Part of a small language model's weights.
Size: MLP 1024 tanh GELU, 14M parameters.
Architecture: learned positions, biases, tied embeddings.
Training: 243M tokens, 7425 steps.
Each number is 128 + 24 x the weight over its row's rms, rounded and kept within 0 to 255. Layers, rows and columns count from 0. Numbers have three digits each. The size before them is the row's rms in percent of the matrix's.

# layer 11 MLP down (transposed), 1024x256, rms 0.0337, rows 728-782, columns 0-127
013:122127168112077106145116100163136140137141130111121127119122129114220125157140104119160136132142129130120149164121146157146136149103122113134113109092119147128139119138115139101120137117124145163088121157104076148159130168125119096165121075140122145138091143097159098111132113149079148139144113120165128128097142103125149109153130106148147144097118147157095142178125119188121142099108
157:124089121133126135140192122118142119102098131107164160156156120186162087086102095134120110102153128129106178140078144106155111114108093122178191100118138133174096132116079142157125142152161082153133105139116110131115148087130102143173123136140090149138118123136143132104139126119129135087144124121101124112143128147104143122092142142137142128111083115144174105115140125131125113140132
155:117134097120094111149115063135164091112146180104123157178129122123127137132068142149131123089152140169114165121118158111140154153137142094111113137123113135171108108106108137168119156112128143124128126123117117136115105151117122150139142108165102136121121168124095084136112093174117110147151132091115155131139120132101140158123122108111126166135139118124144116107117098121078123152131
173:115115155074162154122106092120151189173142120148139093097122148139166076148124157131132119131129068142119105145153085165125114093147150122094128149162130071150108125116153142100117142178105124141105093076146121085111147146118115106116150154092124128126160102098111125124091122180146120107165151170126111166096117130140107098138127110155127115150129120152155165124115153119146136123126
109:118121096125146131129120129146142088136131163109106152202173139185142158107143117161115126096130148116135094099140131103129145112119118130133111159133135134150122103136056118162138121089110101154112143082115164107140163129144141125106148085107099119131099124132105104142160134130141108179121131134178108108162183089135071114165159104097140112110142126131141118108156143142105104099112
013:148142163124163130132107079145156135105160110102140089142134080141233102141166142131148138099129134120134109128130175167099135157135108107135088101115148131118165107120123145143138097109137138114139163158116139142103121215133161121129129107126141133129141128115191099105086121106134101146102130147134163154115145128122148116147132115112139120098104154108119139111105156092169099140101
155:118144154102109107158138165122143102116134133124079169146146123129128103122104144126116104112179143106173078140131094141135171158088094120146155131117094099115138103152078116135138126130099156186177162151147102146103138122116105116144110162119181149137107138102095124110122100130138102135137086115125089086137134177115117131168175112175104098132160141124115113132118166133118125134155
011:133133105131107132075132102163133105152106117143156189120126129108134160130120102135153162138134123150115134182149144115150120118115106099140112130086074107122155122152118124103112137136110148150132109112144077141109110081125125128184124154119083078150125138142142116150122106159108117079143143107132077164152125074129089143096112145107132127100097117142138133105131119140129140073117
138:129078117118106101132125198101130104114077144184158169140093103108163126092106134120111135126076137156125109109093102181157099146098104118110124128115122097142166089133138139102103115108142155169141130125117167152083142083124131086109125125164137131114128120120101187157105141148101120141111073061119153157121133140138128129126117084186117134110115138164124132129129143134101102148111
025:091142121150102143083121115147125074141141108127137114159125136101111144095118133158178093153135136103109110141126144089115121154143109113145116096104162131164128100114089109090139112121134146138125132116155133098143155202154182139187095150087128104121121145126169119127087124115126104156119108138130165159109138127126104106129083116126151130087134137107104147109133161128182126119124
167:150127138132085085153162140163122169092144148138114109127143116134150114115139148172090173129129106113121127188137116089120152092129140154145084143168157157159111106131119121127118091138128127147131136101094177167124161108149156122115142151082112121139153124148138137139159111110149162122144163083122141128137185096140160132108120128117075124107133105111092133100160089143110109149107
145:108102112093142140157165102126131144113159163115136110132153134147170139101123147143156123120114120136169129149119120137125132145106136113166103125124128146129078108118132118150091119120141097145117141119111132122137153125122130131067108105129082133149118123113146073077145178135146076125135171128126133097136140132197130126121133114135144152124110119115161112086135107180090085073148
137:089155113090128097107178093189150129131147163112143138128086119098131161113080126154167137128111121140117116130126126138131097129124166082121133135148121132100132109109121152132109145120145163139132134143117135080140148123127179136109132109196137139116139110136116147124128088094136103184145114114171143093153141121124141163121140124096048111118124131128122140137115121100127078144091
146:120121101129096148102132118113130125128176124137109155096147152107136132122140140143117114124144122140136152136136145113105121146119074140158109157103163119189136153115133151116120149090143162100143111133128127128133127139143120126102123062131154120169134163115150153134130099148147106123134129151109107088129124098132136127118113125137111130110154228133089138096146110143079138121149
019:179100090153104123123133081171143118139123114142101120156162149123008094115125117139138126110149125107101144153168169130142135097148135146136160130118117079151144133138092116103118149152122130123108111114122114100095139193154138133123129130081141113137147117162125084171137132135111117161129117109159127119111128149148124123138143160151160118068104118155115125116143149170150148128152
159:127107114126133145101110137146202147147136163123134141150149105169126070067131183145122101105174130129137135113127123144142112164135117112105156099124116158164133118131168072103090112105129132116098138136131102112197111070085118117085114121131134147101146140167100109150105074136156131115121134136128109151141129148111102167112160124128162136125102127136130109115077118112132141139136
144:166159124134095098097150114112131116139074071177117145112152122134170132122135131129132109147174167082114118130154165135141161146143074143124155121147054103125105142143077146115107133158169126116135135163152121156097103129179133125128121125134119132145160117106130142115104115139103178134101156130109121126107105114117183127156085123111078116136146148132118091143143152116157156153109
014:094134119129108131135099141153112097128146141084137103136094127115255158140134118117159118124121162104134132132145149150064132150098100135135101162085108153120133113154126139119134104116142113115132148168129070179129133176122136130102124108190113128099141144118132142101127093144126120130105145155121141098092150140114102076152104145151125134122113155129140107151105116141120124109075
014:133130154132088129145123128160102139129147151112166126140100110121251071117116127152149134102112163151106155143164126104169155126135108120134136147098088096117147109153151118084103133111130144111115119149111112143124153173114144081160119116152143113140135132129131076130110135110124095096145143174150150119123135108109109128125096128068113178128113131157085120133123137150136163101170
156:169111087140118128129128170136129101124135140124081081165127113117133150118153135157174147107136097102159123124161137084087142096156138102123092114097119125115176112113149173145092149118107119151110117119144143156154086127087126102109127076114140116106139163107129159099133128112116109126139123120140108109129163134114089158149158124136153138151143127142134127131111182128099116125152
167:148090124156119120126106098148125140135082157141130133111160089167184128118152073143130153132189152121122099131128164127157115128121146145166123111108107132134131101111107126114072093119148109163147127159129100156112121104098129133129078135165132146116103145151125124118120121112123126126115144142137169127159144140112117134116118156109120149118135072130126102113117134121168126112134
012:117125102121118126106112115112110111151151093145169160133078123145165142092132139108122139124140140156132096139142149130143132103095134113159071159049084119114148114143111132105156084131098122182184128143167091146149124142098084119138108130144098165147105177166108085127139110106109120105174130102147092139104141133153084112163104164105146137103123157124142123143153139147120146139143
011:132110154128088143115159113104145139092140120138131144134120099116204096129091120113163157153097138165149128147159126094105120115119160148149097138077159162139135115140111116098133122164108151131102158156104134146117101122142144171173133140135128105125125126149191136131164126119124119135142121132148106137149124119123114101105121152141107135075136111156136114130152134120124118097090
150:123131167096132166132118132158144100190133121130143102108124094113204083148165154138116134105123109170155096089110170124101103118128168166113149123134176117149127144152112135100130097123143130152136127095137089139121130137176141114127141136112118134122143078082155117159112141136128142160099129074161131135098103146147140153113107119118164133147146139117121126120165097123139126117105
013:104165158125117143119122112122110127072121140089143146119136128129255141120122159143185110108130157104153146116119083132096162178121094145103141133106136149140127141154111101118132138140146158139081095101106065144142116136123148118144148074170132127117087120104167132076137127140129123137116086159111134120127114137132135081147130128114139127146126133121133137150130089154128167127141
148:134113158154121087135153128105074115087160182098123140124075098118085111128115063129167115148130141143127149126127118161136159166218116132109090128113121122168091108087110129102141135118103126105124102143163122126090142136126143108114091149140147143147140098160144142103170102116137161124127145164162106148125139121146136101115114132170103143138136123118110133127136157138082142156128
012:102132078125116124110136128149079163183096157165118147116122148125134124124157105106152176127140118122095138131100131111148122175135130157119116100119104094159133119136149111114106154098129153171136143116095106102095143107141097074103103113132137089114099108155114134156124139160101151105123128097169098126108129108117129131115118109127126173114148141151119132112076147129106146111122
012:132130173179087153097155111106105144142096090072150105147082164090098135142136104172164139137098145141131096126117106116101107154095145158115122139092105121137159100155097145111136164151110131129095120086118090102118115112129133167134115106156098126114118134129158108108136090137095137095139117126097118144144125131140119084156107145185117128112125112135156134109124127114154185095118
015:076169128098186102134148151156075114154129150100107132108148132162188182153142154106099135107156109129126141084143104116062143160130110109160095143141136104111133158141112116166101068140168148090150118135116123161144124143153159172105157105124128118135100097067148150114139157125171120103125097116139142085157125140111129115156161112119130107120090104082147146112118087126148161126128
014:114127108167118165110141177111115127160141159157115146111120188133000134110122112135098155117141114145107093145142115114150121137163106132128156132121096105142146146146097144118128115182103118112123132100146112108095123121098129107126116133116069125096113150113091150154137120122098110112155120098125125135147127128159128152106157128118120123129138124127122139090134126155157157123141
068:132145121135137075139113128130180094144136184140128116156119118099173109110102109159092180098110093146155102162174122139156148116139108134141136132126158144146167128107107142113123127123147083139142096158117141185125133116109128112076087132137129153175111086137112102141133153123107147128113107158142147112118140147124090116157152155152091125109114183124085124115104172123103115117136
012:139177122124122126110073108141127154091152121103163141135105162140230141117125142111142140107130137137131121136128113161102141131123146148133141160103122104134089103118129125144135082136176132132118139153105055153160120127097104083130127104178161149113068099139167073096118104113094118160094157148101130116128120126161120113128132117095142154112104140093139134147079125168108106184117
013:133163151107124123121130074155118155106158131137163154134098130151237106145093119105147132114093147151149153150143156119110155117112109120131114163106075135117131100168115145107113118118138144136120114110084094150137099154118141090160135102152102127144135152113121099166154135165123120118170136149100126108132112138150101126111093137068119166141115111123099126156164126128163143144146
011:132117088120130135151123185144080118109141166115122134100145122162252135133141152115132147114126112095128160099164136146106087114088120125149101143095093119136107136133158142127138096091138120166129138146149123152135148153110091061112108099161167148122132115101113151125109162145150135091121122130158150114100143166085161136147103107132110127162098155107122145115099132149089108122114
010:107150162114137144134136157136085131133162165136137139122109140168180147129153152106166141116143115111126139123141130070112130138165107124138123124165131132153131115162141120140131068132121151150106082142137149106148142078175096086119151106100118141118124126123150180106140150113185119101094103127155085120126131147160127143136083125098123180132130127119118078120105102130157125086152
010:103146126114114127155130083152106155182156133138157130155092131135119105126122107098122185167137091110101137139114097121155168169111123124169121121103172126139179120138121122096123095120120130160123142107101101128159137153138099107106120103141102170130111093113092102137113153158155125158126127132158126108113155119154132135159086107090094146113124143151146092120118126128138114142136
157:152101138119113141091142095154101113120129122132169130166126080150129139110113129111169093105181131139077124145128118168146136147127123101138117109132134142106124123126115115123099112117101092142144157148111158131140144164100127116116121118139146131162138159122150097136146151146123130126115149113114103129098123129119113120132134090095137155153149113082115064092130116102109090098151
150:143125159095160110147153132133164109160147147125141106129124100088128112101154129092164140121129141156157156151137112142106105148141109121133142119140134104093106140178133138141168111126150123118095122186128086114129116119141163164139078085142153140076091153143124146120083151110133127098151115066078119157117135119153110152157117144107164115151137135151130123113116136110182127138137
164:129157137089114127136154110123139091137140097113105099145141105116085124138133120135154096130060126077155150149110104123104151116141139148142148133160159115168125137142178158143119083130144086155151154120112099149128144124103147176130092129124095149166145158126125140136126100119139154118143119127129083127145097162143127115106076142103133147102148137148144132123118134166153157147092
010:141091193099089123120118056152120140117158108132145145128115145103159164130126106135137128160096167127123171184114154106126146138138149132136091136108133140138148104124096125089125107162110121146108085128111086156115104140101159106158154116116115120134122144124159071110160141120133153159167125117126117140126093111156110162129164140148135149097097161153111135135134110148126154119149
160:135117149123155137162105120188152128118180101112126094120106133144168092148115104160147147126130119107142118097115147121127100134115153156160110158107109115162111108117147121157125130129146138190132119083149103113122081117138135123139148101152127122153099123136163144172113139138097121162120110104127150100134132096144131117169111158091123104147132116115129138068139141124149137131102
013:159131169118138112164085149174121117121157106153165138147140090138199103109161124123131099088137095118107145131157182093123131118151127087177112130135130085130147140117148123133160104090168168116131116139153115157162145145131089091139138138107159106150154130156138150113112159101140112114109131153137141120126174125133143159139098111051147112124103114118151103150106139139112086109118
175:150148112151107127151097131173149139134101161123166143090126104149163139122127151094110107100169138134091142128116145125142110171143118141157108157105107116113145136129041096102107113150129163128111122124133165115170128131093147126141127160133148128140137144112130129155131090113129141161110112143138142115092146110126121120162120161134143130122123144093152163106122166135122125143145
145:141127120105148151157143125113108149097137115144173132126127092140159142140115155118171137129118109181122140088159158131125127180174139108134094109106110138123139137143106094096080145121137088113161114153100164145166155121142131120106122120144083107150094147149116112123144116147124102119114126094099063105151134132125168122105114185132159140106142170092110142134162152054124113146094
011:093107110083194146143107176134117095176117123129129141096136120133120107106162134075101142119128112140115105125171116150087087139126133148161118134139116074123114117132136124157109063110194124053162150164147203148132125130107121131122101158124149119111096099125122134174127136116132086139096138100148138085163142160104112133143139167128147129149112123073164121146103145124146125116114
011:128144117112109158165163132122119107131106170115112142125130145154160157094102125113116148091145132153157103147102114142134103141153143118112126169127157120156111183133078159111131148136112097108168104147149107125131127142120103144122117091103144184151124135083079118125116119111059126129127135137133134113131108157102154118170130063142136118135151149129121144135102156150155129162135
011:121086109101142139122132153149120137153126191174117142132125120105135076124111122141110112128136123144134149140112143106145151093169124141153163135157173112140110175085163103098122092104124142120121123173114126147185152087150083154152151152092164138177157105146090153096136112114154134133102140115139126075155135119106109157151109090110134128133148148140123107131101113155079074137141
144:152139148092121155121134138107157110115111136141136087128149121140173127140152145088157074118124090117129105139151132080149108101140129125123127123120146110147115109127158106094186142170132148190175149116148101155100109136127155142134168132164110117189124105096137094139125132130115130153159155172140106089140111127109182118101155128113132090138140098168140150127098111130169161120132
012:098154056125113124129126108127100091103158138109136145147092136110070098109135119106153144163141128098114132108136136102137114127113126130146131126110108138127152117133110119097112105164077117180165115148116118149123126136135125143133109128161107166148107130135102111128149145159126104136184133113128098121110100127174121116125135170109138098096121137133140117132140169118113136171125
019:101118128154102133125096092167131126128129133131126127160123129098212145117127079153183132094125153128127123152120144116132136136116083139122113141117143158124129132181118130110101149103148146116125160125141166149109145176102181135131109116148149112105120114114139109111139133123105127143138106132120134137107163084127095123089087143142102120093146153152110123109133129096174140126144
011:134154135125134111121109135167142152118162104165137116113139133175054159137110100129117107122120138116121140142133112120110187135129147124127137126095097172099143095135150114138142104158145126165129129093138118154165133121102151126112139138150135066140123107132130122147108140127168162166111136152146143073110149113160107123132127173108096107096104100120138124093146145095154112135103
155:102090110132107068175151165132130152158122157146159152172136148117152097114112091128144113114174147118143132105130113149130113143092122096148149132133152160124122144136165136129135140127135104152114112144154152122073108149145146138147087133138112127107152141096103113097123133072093119111153092125152134125139063088122138158139116131144088110131125117126139104094146122123157121128094
013:105141198130131134121100108114115103095141126058174111120150118118131156125125136161148137123135120111163070160100133120131110112141107131141128087124130080127134140175139090134141134147141162101113093097136146157119104115108103110128135134103154176072132084112153157112133176084128128122099094147092125147134135067129150156127120125112125118130109115146143114098161124101116161118134
148:150114082103123170130170134077156104101185145085105100112150122134099112101071091102137131103121149116134108094083095110157136169172101142086151128160108110134126133122131154174134128160142149119141132139109116124119130134160147139111135137152116156146114130108169174097130167158137184124130099122145077123134140131162125135126139123118156115125136123111117109126101178131160128123138
049:143170151146133111117115141177142090141132121080142172130105103112193153109122131114171119100131178108165114153120152115144125206140104147134135134113132141136115106134086119143130121129119147125174077157100134155121141196179143138123098092123142107148120146116163122165157129109142131131158119112133149111105152136103168148167081154105114126081138149121131105063109118106094162177155
# layer 11 MLP up, 1024x256, rms 0.0408, rows 729-782, columns 0-127
154:126116135124104133178134148129149156119155073134111115140070138147132107111148097125087147156121096127142073177134105142127131114142119137127161183143169074154102113141125122091138103133118147152195117150137126121126130114142114154093110154102129103113168160173124115118135099122093128113083123115126089160119145154130129126126130087157100101140136101154148164108132147137117172123168
150:121140132087137123143143158147117122107136106142149076109148125161151121142138118115126183138141163144146125159150126151128148092151102078147088133130129140183104138123099155125114080113108117107124145132100142131142143115129117125173130144149124096153139052114116133126135149159114128102159141120137091185113126142155122118092142140128088142151140114101102125128127177138130108095130
162:109138151134141106109166137114147146134084153106126105140124158158160122144146145119126122113164132126112156144147155128114122081155123125108102118133132155153109099123166114124144098191117124156177158143118120067141125074124129159131128155075168137134181103169138102125094079142155137100138162132101106135096061130145117137106129135153108116128112121093127139155123093130123100104097
125:130114105127126148142114108077107118109109108116112157122091137087147148131096148105095072125145092183161130086130167129124089121116139103149163153137165121086157113142174123092081156124118118151140091151094148088132142113124139129110125138130138141118123130143105116137094173067148117110085132130120116121096129121136181169130121147156136138118136133123090161158098117125146150138131
014:154090138110113129140114137151145138140131142178111163124144190122148134146113137143115158113147155182090140124132097135160117151150141156119144131141120164117122134170108138103144141142093133164116119131113157111185147143149119156184114102123146117151168144158153121172125121147120163112171096120136113145177086143171119174148126168126091118113096134148121187134139134132145137136158
155:093130126112135111136182124186098165108136151112111119119140164106126107132147121117124154139087090091125151171144153085119108130143155139109176126142153112134120122121110115126135133092155091143203110135146118121165105102152156109132141112139153135166161117159135102136095124126122129122195134142086103141125105135121121117085101141137159154129132114144137158162163132155101086094104
013:117104130133137122129113127114136147091105119090062078115160146098097100127122129098150111141151124116123097127113119130088138117085145127100115160153120182098124168094144117120135135122182131129152146137122149118098102088115057141119084176075098092135150089119097126147084123094133119144116107158104104103124093131114139161128109100124152081133153113130080147122100129130112109111135
137:121120107134134149138138141116100127095137128132123133121172155118132117179153115128127140146158128133092155154109126154095087116131144135149102148112134124126096127090151092145111164164118127133141118162115121110152095116142141162131129104106115144137194089102141100083123129134100133105122132122151112124083075167134147084081140167092148131127128144100128123182144106076118157096129
028:158078156107128112114087139139116153100113094117146128119158119137137155150131120133101110157134125137137159108141128157145085097081155145072123097148091127119141123195106122144105130115083128147099139137126098135122127098132108117106137074141090155133149094123079117162105122138117127115094098104117100136174129138146135155124119155126105085149141143155180110125139146119072123138116
163:108125176134122136128135184134100134187168092087134143089119165124143114158140138084102154109133131117110084112136135125133151134135107173136164125119115115118155128153114138123149131090117129125141105153181123142101089139098091173132157124129141132122153122104180115135118175098116125097144118125118084117131124113153164123129134158136146118132122127135124154131133160112100145072143
143:151149122141182094096130136117138151135105145133114099138085140106122144121102104134124183115158144153114123127126114121130138118139121180137144129129105105100140097138117111105160150160107164135129085116169177113179125092125130112151171157112188102097164067107109128161127096098082168125119094126097118167125111134082166124115138093146117110137151145148118121145134138102118137127136
169:106114135161149137143112144136143129099133134112146084116105097105148137124079127156091137141085072138124120114118144138132131125156147115141112114136108142069144122150157107138113076112125142147138127125136147116137107152152107179112140104139116135152106106130175119139137141103131106132109085107123083123122103141148171113129150167146111097128091123106121136134122127123107177078145
167:116128155124134172131100151121126130090118133123099085117157089119158136119078155096145125120213103115154129146160127122117155146151125113121145139134115126135100120170137128124108125179113089093123117075155089122089138145141067140122118142150129111156175128119082127125133173119094175116154130106152118141156131142143099127115172132144123138143127151120128084102104191093159118115155
023:121123117142151122122114148111140151122085128096129121136152149136154186126123145131116100143132162136116137078110145123146118125107128113095103131128127153130110172132176112135166119111129147142146110075188141134102144115142116125146139126150139148147128091084135190128164132106092117147073120141107146138159093145118123189118122118120153100138169103149111152133124143121113108125103
160:146111120114125137108085151112113147111132155093152161153131140120138078069097166137107098113108094169135120136165090123159132110140125112145159130160128135134141130143109124125132188132128108104138105101157144124155111121144154150178147120136165155085164085118131103181129120170150123160130106092109165163104137125171162126099155138106161131149096113122148131140145120110124131169165
145:090160112112149144175097144098096094175126132135145092117121170133141100152152120151137147148122054154149151125164120142102150121100149159098113131156144180152128155140139110151118136096114100050114150104135130076165147116099101106121102096112140101143127133097149084124097107142127131096128110155143133162105126131133143131120152160124171143151052125128133154106099085088124142114141
015:158063161103125127143102141127128127116141128144120138116151161133097115138100123138109111157179089163119093140076153115114128125117181114112167117148140132118108131158113113071109117138094109121139128139123184115134129103135096144131133107115144149125104106152144114131143117145153156142164164129127146145137166119138151154098143135139129098046133126122127137116105154096135128127131
014:165118093131153140159128152130120144122128107088098117149178173124099138126091133092109109107127104111126082114102120115129130095099122127127133142149109121068103159160121140143148133140133120146139153150156099117106096115130058184147115128108129122141128144141161130190101100149102128136110128161145114138133080128150168134133111094135102114089141114087084179112090148086080132126107
156:107077138111190137147145158144179140073089117099134107131102153108140130114133150121095155104164133135105108143107133118125072147128118139113113127137115097141111112136128170147119150122126110141131152067124151114158138130125144168128115124146122122099116106138124154108157087139144160109146101072129115123155112148091089119147134172144130145145176135148100171130107167107163097151113
157:126101170108161130144125142102108140098151075133124097155154122100135104095069155122108078128141101133150136132136082111118150058127145156133159140165128123167114149170142154129091150134117118124141134085141132140114154120137141091126121129113136150148140141128157125109104153124124119119147116077102143140168125177173149148155119110143093097126140130106101102155152152176103129176098
014:148119180167155081150163131108163134101110138134099131104152135155122145110134122144160126158138090143146128137100143142107126141148145153118156139162177146145140154148121097132124127123108136118160139143126151134096117127118124150107163139119133096142159095135098186162122129126132156118126136134105165130197146142152191155111139101154167139087108110104116155105128134123107138109159
011:113148102137111096132081175070135182114111115119095119139086149126096097111147133103160137128109149123100106132121109108100167169128126117094150148117132135129108140158162128138091157133131116102138125101150142085139143103111099137159160164121126083124132117132141147119161148112155197105135129147123156114129124103110164181156078149099136120118131067113144160126155126160115092147172
144:112139127113157162118136139091125125107109148133124135105119166098145107151108112154095161173134115121125136150140136115146153059127106084166110160133104155122143154119129118157110154132150106087106123118146090138156109083163133141163184120093128112159137113155154127135154151066143145124133126147137148104127101125139167108116155062157144131131137150109111143180073140114131174147176
012:155093141154152151154129156114132133147163121148137111133146112129078117107109135126119102161167089142123111141090143098105096135114152118141141160130118120101093121108152130086151137135082113075152140136143128136147116108137098135133144121094143164115133144135126081115103138126145189146134161086139118131116165141110109157117108110161143158123167058101153168133116167130118123112136
139:126153096154139146114136136162150143130099127132102100170142147145143121084153090113106174155151131115130114139156129122097155108097163108154172160152098129080137109143135163132130135139106149100125179087092161128176101117137143159120149132105119053137133151144109100096161142155134125115132117079110126084154149161148112178143150115099158101159138100130156122160121132083175151086105
013:119144124137113135154107123169116133119122105117123120141129081125127099131142158126181112139149139094151134169141142141128155119178123143134140145132135166127140149087146134135142149123197147099117148165143134151101142125119150140152138156147080127152106079146102141129095141152165139142173126165158110128118069164113147100140165113151145126196176108113137168182135156135144145112144
013:148094125068132123137129151153135090124137145107113106095158123163114127111138138105134095157156102111168150148089171133116119167082123096149163141116143140138129167138170107186121127128131133123137124153150152135117137096127074158132148141079112140114125083121135142149119144137156157149133149135145143131147124149119141160072118162119154109145174109146145162141149135146097115135138
016:186081145177090134124121139159162158152152127154117155122130126151143121146120132140117110157156127154072129084121146150120163123146174161122138133147126142136139091074113152122162142140132135126136133139132139137163127165112095104160130108123127122133162169159141089097151113127120157140121139093149152148114162132166097133116123116146115147166191150134161152157121115140133136148148
014:128125115137150094153124107144130134141111140126111119117162101135119138125164129102114148154095094091120090122133168136141161133071118132117102138128119129138106142060134100195109142086131142150133110145164109109096128165153130137117120148084095121109130121141089134126110126097103108110083111137120106128144096130105159139107111112116152158193173170116104091153092103144137144146119
097:130120150106135185137119113140087117133121154108129067149142158182129119137114118132096086160141149121099153106102108088114144147084138115139141125137116146122096119132144133129079158144102137167120130123126107131131138122106116145123158116132129153143160156156147154106068129137132108160125153135099133104119120175159150144103114168107147120122156108116140170122150098172136123102143
012:139059161124137120142102157120145118120118114142090123155160163144091112159115162119128117133180129160130126168104169136103112137135132168137145154175108137100110130104132154064134143146077125116169097099108134115147112134122102158128104099117135123106146138114161191133103120155158168113146155143131137128136136122098134135111114173187149120155098072116109182096140157131142118098145
013:156057138143150110133149140099104160080118093112079100113155131127092080121130099095116117086119096132134101112117115114080142110105124110111150147130105102095101160123156110133146124141137105149150130135136118112108079112089077166139124141076140115120161081130136146140127072079141141125118129140118129121124104118126152151111112105174126149117097097109077157098096137124083144069129
011:151136161119121127121099122107180110133107151141133135163127116151131095103125130125093136144164108152115112133124118138128112134160156159153113118183170118107131113127113124109131152107105140094137124106092126125133096153118137136122122141126108139173088137164114101164115110184111140149150143099163115126157082140150120101147104114120139137086107128079120159102102143135161120100147
010:194112144089137127174140159145155129121151114106101128115161097151119130098120126110115116113198098151109087115117087139143151141144119131129113142116137110061126136109152148129121150158124145080107148151140093110135135116111147119128088136107110113192108140178096100114106099143121134118135128128145156124156067100135187131102104117130116157120111104096134158114131131115128158120128
012:161074157090098148131116154157123146100139103145114151123139107125138112131120144116129124114117154154178150123110153123076142100149123149060132114146120160106095142101143124106136138148150121131143142169143118136140134142124138103136144157160174121120109074111119159105154136129146163105160124151151139139095095144137118178143159106172147118169172131142147155152097102125140130106138
151:134138119116174146106095101116127134168140105125120137085105139163143124168136110133127166170131101120119097102115158129091115103113156124098142071161075121111141130156119165122164143121152161136140063135115138155121108117206146170086134141144150140101170135147141141104120143082108129127091135180114172139151113115099202150131098114127137145138129144130114126148130158120140133134162
149:142115119149120127152119140152186077111161132126085110111131106141146107118108109129082125090137131133138110128128117120141125135136112177033112146129142135135160089102172166088133084116125099083136159125128181143090131121110158140122167110097091091147116126157138133116129104107148124125123096121163130120106117148104089130098127091130135089127110122141163132153105171106074129102138
149:145129145117140133139157139133168116094135079156070113123107119102157055152148106136120155130138129130119111125088142147159176139128192160129102150167133119138098129124131122075130118140103130102155103089170107130112119102080173112087148124090153138074124146123121133141153165157111155097141169154100106135143134140130138140113137127124121141132148113150109117106083132104131104124128
011:140120144119162108116094115112126172131134116107112118134163098128103113154116166130151108073133169134186141084123079129093151106111097114095133144158132130121112151104179162108114130144118119123149122128154136120134136101139066129145143128105147097148145098116154134134088149091123136100066141137113173139127124145107160149115084118120166126187135067119095203105126104123147114103108
149:131112098165163129141152140098129117074086151149130139154153136143139084134101150162126100143100104144125069167114160152091126115133129127144146129206077119135107094117128160125120088090112147094176099136100118097125079085100133141110138158126143130088146095166106107125107160152128148135174130183118133151119112190140120109086139142104130127145122121122181138123121122122119151132137
013:126092129172125142131157139098157119125123108103100148111163168122145157156100140118100112137187122150104105114120120175167139122162134130115099136176094148085109148143104151078195126150134135138150155109089135129131117104144153140121084111110147118139146121131172114136135092155124108128145114117118111121168097117165137142141145123157085146113087124117105155123123166124110146108139
157:109105162121149134191129132127108114121133110129124121129072091106158114106181107156146120107168136138122153125113124106136151100137073134105115164113083130155124119181153144101071139160133101132139124093118072133123122140173131082145118133105140098107177119117153139157146178103106171123131126134149150116141126159134142124110125122204118121119117118096093111119093192137149122172130
145:102116109116124127120115126121143144112134134113100144160148127143140101109123098125085149122128117092135118137143038113132118115119140123125113160138134122096133100108132161104120127113124127161136087060093146105097105108109119149168173174127117131143112088140161131145132135139085144134151115165106121131132159158150136203074106112143140124143142142133123124097120091152054139150137
011:136133090109059121132148108093147114098126135152091130181085118138159100135137118147133126140125134109078124090146148140139159120138139159095097089166117145103135099113099124171134114121143144112106114107118133124126144146109133107107097102137069100103128138131154145095145085163154156113114149141130110126115111134132126136105128141150089129176112163135162143104114114118136117130148
012:071110134144135093127114147124153156120139132114151149060126092129130143150142130147140099149172115142073128101141162149131096119146158144101110142134115156129115096111121092140141145102086160125122121104182094113113124139134150121116115118148115171094121114143151152138100159156135138157077135117105144126152146146150077144139140133118104169167144136109156106100136143106102168103166
011:159160156131148123133129184122155103128144074131142134159134148145147141132119133133163136112148144123106095116138106167120138138167155132126107138134109119115146116087129178059137151140132147084167145117158102088118119128134141104094094152150154155123100144127148130104132138138125095105107157153121140138125100126135120127187179097157113146169120118105178111146127160122129142100118
142:112116135117098121136096118128111111148108131112125165147137128113140114172116091126113127172151130133145150132118095128128167161143107124145149133145157104143108118129104118118151103150175136081113141103090126153130101108124134145179161110099122132085156077092168124113156142094113140129097068141096115158129123128152129152135138143113132125143117119111124115139121135161110102139119
012:169067155116110131112147150090158163085115092156118150136141138111155125148162132146159090147152137154158135158114115136087162122148128151094088135146149144144121182118123129123171142096129099147151156128133133126153101103134113141101154113168159112128138104085132141136140120116141167128129153137136122142131148110134127141106149097151177137142137146113148096115113104157130116119143
021:159105139122117152155109158132154162111137100149141125141163186112102148134110128123138107160128149125108114135139143151158124128085159084101115149157126142130115111100155103089088085106126135142095151136156124112132131093208089143151169102089136128123159130144131150135104158097127141118151116149141130139161137140128118122149112129122146117104172091131132128149077148107097117127117
013:143111107106110162131090108121103126124129120136125112130152150125138123132136124122111166118137151126171107119092111095131141099115106146112130088154113120119096118082155133108105128147127107119113146151094132128124121129155119144148175173082160098116102110097107137119171122107115130085154133126112103162097102117120122149138114124153142056082109114136048107143114104140149135122108
151:105126124110161118083137154119138129100123107092097095147140159159136103143115159103145124131132138129156126135139130111071108152122103108123071143104152140132133144108128119127139092129138127134151111144137134112136141125138074114133137082120133145120094135133148119187136100176097185111122113154103133156108150146150112094093144093127144129137129112121129120125104143120094121118149
013:145117127134109119151162151132133175133114134157112113149168122164129170107120164126124112169133159141134163099137151135162146130101164127133106185168076152081104143098162137094154122135077142171096137114159101138159150128164130136173107058092140116157133180136164090145100127134093111128130108068157126096169111128134104152118125163145146161148148124139119135144141142154117137140151
142:111132096104106116125103115139106131106083141148112152169129156142134119148184102180117127158153133084099164150162152116071119090153124124111152144107155150132163132088122114121126125136156128155137145110119215108161087134087139172092143147114125107133156105158110134145136112077124099149092152094114178153144108153128179138097116127130104123135107102120163147163142102117078140114139
074:149131087088128134161103155093143199157107113156128097146175131168134099142114119142109119151084078154104138110146122151124095098098148098129120125111120133135115112164135150080121095117141129171104171101122107131140145095133112123126169121162104160175112134142153108088118117155068122115116138098137109124153121129120095119083108111127112138162147141130127154134141150127133108117141